{"intermediate_size": 576, "rope_fraction": 0.25, "parallel_block": false, "extras": ["some layers without attention", "normalized values"], "init_std_down": 0.0, "learning_rate": 0.0106, "beta1": 0.93}
Each number is 128 + 24 x the weight over its row's rms, rounded and kept within 0 to 255. Layers, rows and columns count from 0. The size above them is the row's rms in percent of the matrix's.

# layer 9 MLP up, 576x224, rms 0.0822, rows 370-379, columns 112-223
size [ 95  98  94  96  97 105 105  97  99 114]
[[ 82 110 140 136 126 173  84  92 110 134 142 130 126 104 120  91  69 131 105 137 168  86 142 154 148 144 107 117 164 115  83 134 118 160 138 123 119 136 179 138 148 158 132 133 114 138 149  73  96 175 111 108 127 111 103 129 151 147  77 142 119 164 144 136  91 113 103 147 121 115  98 102 102 141 137 122 147 153 111 153 119 114 157 109  72 173 122 122 146 116 140 130 141 118 155 135 173 128 139 116 128  91 149 109 126 115 122 131 107 124 148 133]
 [115 132 142 120 167 140 133  98 160 107 110  78 140 171 113 139 129 145 130 115 114  93 138 102 121 135 105 113 108  80 130 105 144  94 153 123 143  89 133  96  76 148 135  86 135 153 132 109 126 134 130 140 116 142 138 117 120 143 164 127 102 133 116 113  97 107 121 124 154 135  91 161 118 107 153 145 134  99  77 102 114  93 144  75 124 129 129 159 142 118  97  84 151 145 132 112 116 122 136 111 118 134 126 134 139 124 124 107 147 131  98 142]
 [183  93  88 127 137 141 138 161  98 129 174 108 129 144 117 127 161 156 134  82 158  92 108 189 159 106 150 164 103 164 134 170 162 123 106 121  98 122 119 145 129 127 140 149 108 145  83 132 100 141 128 105 129 143 174 120 141 142  94 131 203 108 161  96 152 105 150 124 109 133 115  75 142 131  88 165 155 179 160 116 150 117 107 108  95 125  98 112 119 139 107 102 137 125 116 116 114 110 116 152  70 119 133  81 125  95 148 149 115 133 130 139]
 [168 105 146  79 192 123 130 152 147 127  98  86 125 167 116  98 125 116 150 154 126 128 154 140 151 135 111 152 126 148 103 150 148 109  93 115 118 135 103 116 154  94 108 136 127 168 115 109 131 142 171 121 104 153 131 155 139 133 128 138 151 162 149 150 166 145 136 164 147 178  92 130 134 150 168 129 144 128 119  99 173 105 112 129 120 131 143 117  89 118 146 107 174 148 124 118  80 127  99 112 126 120 146 192 118 160 135 169 121 101 161 144]
 [ 99 145 130  99 137 108 127 122 111 174 151 149 141  94 118 102 153 144 150 151 128 151 172 114  72 117 143 110  93 118 134 119 140 155 120  93 110 132  99 145 157  65  93 104 119 145  69 151 100 152 113 143 125  97 100 109 100 131 127 156 113 154 126 166 121 104 151 104 154 168  81 142 172 164 102 139  93  98 138 127 123  78 133 136 133 108 140 125 154  86 133 147 141 129 135 144 101  89 130 116 120 111 124 141 138 136 158 145 126 144 142 182]
 [149 113 125 109  97  80 128 117 141 125 102 136 138 150 166 133 106  74 136 131 121 135 123 141 160  89 175 135 152 137 166 119 117 168 109 127 185 144 130 115 111 147 139 172 155 133 163 154  98  92 162 126 102 124 122 103 133 150  83 155 135 131  85  56  98 122 152  86 135 117 134 135 123 168  90 134 127 153 123 192 110 134 121 152 146 134  94 146 111 133 123 115 126 124 146 144 135 143 133 181 128  90 138 154 160 102 125  96 118 149 156 100]
 [ 99 176 119 139 146 166 151 136 138 139 126 137 125 104 123 153 136 137 120 153 139 151 118 175  85 134 156 123  74 155 134 137 184 146 145 125 134 160 104 134 124 147 136 136 146  87  92 151 182 134 175 142 111 149  90 142 110 112 133 114 119 117  90  90 162 120 128 113  96 144 164 150  80 125 156 141 132 116 168 116 143 137 170  82 105 124 121 120 147 155 140  94 111 155 122  99 114  84 103 118 159 126 153  97 113 147 135 112 144 112 112 112]
 [108 126  99 125 111 140 125 173 119 149 124 115 123 140  69 171 127 124 170 109  80  90 116 166 144 161 119 172 122 117 121 123 139 140 142 138 128 120  89 130 140 159 131 179 124  94 134 135 133 153 142 129 160 140 108 130 122  83 174  86 165 142  99 152 133 115 145 132 136 106 131 139 137 113 136 133 132  96 165 106 156 128 119 127 114 149 133 157 139 146 121  95 119 118  87 120 133  93 122 121 127 166 137 121 123 167 112 146  74 130 108 108]
 [132 166 179 106 144 103  94 148 104 126 113 148 133 121 102  73 103 154 121 165 142 155 134 121 108 134 175 155  76 136  99  98 122 123  90 123 135 131 149 124 145 146 143 184 125  96 114 151  97 103  98  98 114 132 107 163 136 122 130 137 180 122 166 148 122 117 157 166 146 143 127 134 146 105 133  97 117 149 145 104 117 123 132 105 150 119 125 141 143 167 127 141 152 154 125 114 173 155  85 149 144 152  87 121  95 111 122 165 111 123 142 130]
 [104 128 131 155 182 113 112 110 128  94 131 153  84  98 100  97  80 100 117  99 110 170  83 120  77 131 106 155 118 139 103  99 106 159 163  86 136 115 128 148 138 124 132  82 101 106 109 110 129 157 113 130 106  95 148  94  93 110 166 121  80 176 149  98 121 163  92 180 143 116 144 106  98 100 103  93 113 118 124 124 104 124 131 112 128 141 139 135 153 110 123 124 120 118 171 128 100 145 123 111 131 128  98 138 142  86 167 116 124 122 108 114]]
# layer 9 MLP down (transposed), 576x224, rms 0.0509, rows 370-379, columns 112-223
size [ 96 105  97 104 100 100 102  96 100 113]
[[105 144 181 119 158 104 110 157 134 151 127 118 137 143 141 134 114 102  99 117  97 181 171 112 178 103 140 103 140 123 109 104 118 156 103  83 103 139 149 131 116  89 134 147 127  99 103 133  99 108  99  77 150  99 181 133 113 121 116 144  83 104  98 160 159 159  82 115 118 138 137  84 138 110 147 137 139 157 136 112 123 105 110 103 117 117 153 115 192 167 120 153  96 142 158 118 124 120 145 140 147 141 115 193  90 110 114 150 139 132 159 147]
 [126 180 128 116 129 115 102 112 161 105 161 131 126 148 117 108 128 135 128 125  94 155 104 193 152 174 125 107 117 132 134 114 107 128 132  67 119 146 110 130 177 130 147 119 120 119 101  85 164 141  85 117 121 167 128 107 165 157  90 131 141 143 123 132 155 111 136 119 126 186 139 155 125 146 167 147 121  72 161 121 140 155 161 126 125  93 140 128 135 123  92 143 123 156 140 153 109 131 113 154  87 155 154 106 123 107 108 158 114 156  98 146]
 [136 139 131 136 130 160 116 130 160 138 109 124 131  79 132 132 126 121 127  96 111 129 108 139 128 164  68 117 114 121 150 121 119 109 157 110 166 128 158 138 132 101 145 134 123  97 113 129 165  95 158 119 112 115  96 147  93 140 112  66 139 152 157 106 117 161  84 153  87 104 114 171 157  89 152 138 148 102 105 110 139 155 150 116 186 118 146 160 136 106 133 122 143 116 143 143  98  84  99  80 117 135 111 145 186 131  79 119 110 132 126 155]
 [139  81 131 126 124 124 109 119  96 140 134 103 148 138 115 124  95 104 137 149 154 104 177 138 137 124 144 164 109 139 171 105 101 161 141 117 137 106 158 106 108 108 161 155 108 133 148 123  85 128 152 187 142 129 103 132 111 144 106  74 110 106 100 112 135 140 124 129 106  75 134 124 145  90 166  98 117 120 163 156 145 154 122 134 131 133 137 139 129  80 113 113 114  87 168 152 135 153 141 147 143 159 126  97 130 110 140 134 123 158 134  79]
 [151 141  89  67 115 122 118 137 118 138 121 120 147  97 128 126 118 115  76 136 157  89 137 110 123 103 154 151 163 111  94 134 126 142 132 132 109 107 139 141 175  94 143 131 159 134 121  97 143 136 168 135 127 131 161 156 107 141 150 141 110 116 109 117 106 136 108 130  90 133 168 128 108 140 128 135 136 171 113 127 121 113 114 130 144 189 119 114  92 139 106 105 156 163 109 102 125 122 109 127 120 130 125 107 142 193 189 148 198 108 109 106]
 [118 116  94 133 119 153 116 159 131 121 123 156 105 103 121 103 122 184 152 159 176 125 105 130  70 116 128 154  94 119 152 128 100 141  94 176 112 168 108 123 154 110 111 101 119 120 103 180 148 138  84 105 110 127  96 111 132 111 109 138 142 130 126 116 148 167 147 130 124 141 102 133 127 113 170 114 129 140 101 122 180  98 108 113 110 175  86 145 129 128 174 131 184 139  89 127 131 115 127 121  53 124 130 144 182 162  80 116 122 127 154 147]
 [144 143 126 140  99 108 118 138 132  88 130 120 164 144 145 105 132 154 161 146 169 132 117 123 123 136  89 121 159 123 137  96 119 158 136 115 133 100 129 132 121  88 121 129 143 159 133 190  71 129 110 101 142 125 115 180 168 131  98 134 124 171 137 153 153 128 175 123 137  91 131 116 143 152 122 102 159 143  97 156  97 179 139 163  97 133 155 109 138 115  94 130 144  91  95 158 125 198 123 142 119 143  93  28 140  92 127 124 105 118 117 114]
 [159 123 154 119 123 147  77 127 134 113 135 160 152  94  93 128 138 137 134 109 128 113 107 134  83 138 122 118 166 112 145 115 124  80 137 108 125 138 136 129 131  97 163 128 130 175 106  98 145 148 155  97 184 118 138 118 141 118 106 119 133 139 114 106  81 124 156  85 154 118 107 150 127 110 127 110 112 131  95 131 124 105 191  89 150 111 136 126 104 116 156 159 120 174 112  85 172  78 114 145 115  95 138 104 112 101 138 129 127 169 137 118]
 [119 141 129  87 118 164 106 128 112 149 160 113 106 130 125 117 128 119 113 151 184 159 130 118 147 136  69  91 118 145 133 150 122 164 126 118 125 115 141 105 147 128 107 105 146 140 125  98 163 150 123 172  85 144  87 134  89  98 116 114 132 104 110 125 135 118 133 163 128 154 152 105 171 135  96 145 142 153  83 147  93  74  83 119 159 141 116 156  91 150 157 123 147 119 151 107 136 141 157  89 135  92 129  91 124 101 164 121 161 128 107 121]
 [171 149  96 113  97 145 103 115 167 111 157 124 138 170 120 141 133 116 123 141 104 136 125 120 138 122 141 120 142  95 111 144 132 103  80 111 132 149 133 111 124 167  73 106 113 151 154  86 140  72 103  42 141 115 102 151 172 134 115 156 134  79  89 160 146 108 142  93 129 154  97 106 162 128 131 128 153 154 121 117 132 149  99 147 113 121 122 115 111  83 138 154 122 128 133 116 167  73 103 119 115 161 154 124 132 196 114 114 170 120 157 135]]
# layer 9 MLP gate, 576x224, rms 0.0902, rows 371-379, columns 112-223
size [101 110 102  97 107 103 111  91 102]
[[136 139 141 120 111 108 160 132  95  98 115 103 123 114  87 117 134 178 147 169 119  97 154 148 162 175 107  81 126 111 167 119 148 147 140 127 135 139 134 101 105 147 101 110 103 176 123  72 101 131 155 120 152 101  91  99 142 139 160 152 145 126 110 123 191 152  84  95 117  95 108 157 138 144 179 127 129 100 143 111 124 147 161  86 119 157 180 153 128 136 150 152 143 129 149 136 108 185 124 132  96 103 124 103 131 104 132 121 109 121 112 162]
 [123 161 121 141 131 177 142 139 105 131 137 147 137 175 146 100 128 117 116  81 142 113 107 135 178  87 165  87 117 142 126 139 147 107 126 103 162 140 140 151 140 147 110 102 143 103 137 132 133 151 151 137 150 143 137 115  76 155  79 118 163  98 141 118 146 158 141  98  99 123 105 173  93 146 135 147 148 124 126 132 170 150 148 139 153 130 156 145 126 126  98 156 129 135 125 141  90 108 146 130 172 110 143  94 188 118 132 144 149 136 108 127]
 [105 107 127 111  96 125 118 119  92 149 126 145 103 132 109 135 145 136 138 170 113 114 141 115 120 107 136 128 149 140 129  93 112 134 175 107 154 136 123 125 100 152 129 146 145  72 151 143 121  95 119 118 111 169  98 124  90 111  95 153 151  83 135 173 101 119 156 141  77 135 105 149 141 136 119 139 130  96 144 103 127 131 139 176 115 172 140 186 142 138 123 131 105  91 149 147 119 157 123 113 118 158 158 139 132 166 126 118 145  88 165  97]
 [114  93 138 110 129 135 140 137 140 138 145 176 118 117 117 147 138 122 140 160 184 120 170 103 148 122 137 163 160  96 123 130 139 124 137 167 121 148 139 176  89  98 113  91 126 108 108 104 168 133 149 115 177 102 126 147 136 123 171 161  88 150 149 148 102 148 126 116 125 127 125  84 159 126 119 121 137 131 112  86 120 175 126 178 107 156  77 115 119 152 127 188 122 125 152 166 156 135 141 106 110 104 103 210 139  90 132 119  84 175 126 125]
 [143 136 117  94 136 102 129 156 129 136 150 135 155 107 135 106 108 142 130 145 138 128  97 135 155 136 146 117 178 116 114 126 106 112 124 157 134 143 100 108 175 129 106 126 183 101 104 153 136 139 118 119 154 131  80 100 131 154  66 116 136 158 127 117  95 142 166 133 153 132 112 158 137 127 117  94 102 138  98 116 108  65 102 140 135 140  86 119 120 178 110 151 145 108  97 157 127 135 120 137 138  91 126 146 184 136 152  93 117  98 185 116]
 [137 148 191 143 175 165 116 119 116 156 105 116 159 115  95 147 125 132 142 128 113 114 100 155 126 122 139 119 151 129 149 134 123 120 118 144 114  76 114 122 175 159 161 162 185 143  57 134 125 114 104 152 139 139 153 101 126  99 150 157 130 153 161 123 125  92  65 133 148  85 137 114 118 120 126 100 102 132 107 145 136 138 142 124 120 144 144 131  82 108  58 109 149 123 112 116 113 120 143 140 114 125 168 162 154 145 140 129 147 111 114 136]
 [101 119 118 136 105 150 113 159  97 107 150 125 144 105 132 162 147 146 130 157 105  88 104 140 117  93  98  77 148 111 175 145 110 120  89 123 164 112 161 128 125 144 163 159 163 131 118 139 103 129 170  94 166 124 128 103  99 120 102 115 115 122  92 154 144 176 147 128 123 119 169 121 149  90 111 127 114 130 112 130 170 125 125 154  83 103 124 155  97 112 166 156 114 106 128 148 134 125  92 147 131 135 156 113 130 153 163  91 123 108 144 168]
 [119 117 105 123 138 123 111 127 142 124  90 130 117 157  96 152 124 188 127 173 167 115 127 139 133 166  83 107 118 124 135 129 112 108 142 134 116 149 143 106 129 123 135 106 109 132 130 148 140 129 117 167 161 134 106 122  93 113 105  95 188 161 140 120 142 130 141 130 123 128 125 107 132 126 122 159  86  97 155 138 123 126  83 104 101 109 150 137 135 137 111 122  96 126 115 110 138  64 146 130  88 110 133 145 146  74 143 124 120  88 120 126]
 [107 120 109 127  89 130 102 143 159  80 150 146 110 146  99 135  91 131  95 147 103 161 102 100 114  90 173 152 165 145 147  95 100 159 104  89 129 131 112 119 129 121 134  92 123 102 130 122 108  87 128  86 148 119 125 112 107 115 130 117 106 136 135 160 138 103 159  93 145 127 120 124 163 141 117 144 116 148 139 131 108 134 130 104 169  78  92 139 165  95 139 124 149 110 128 118  74 131 125 146 121 127 118 121 166  76 123 120 154 108 129 101]]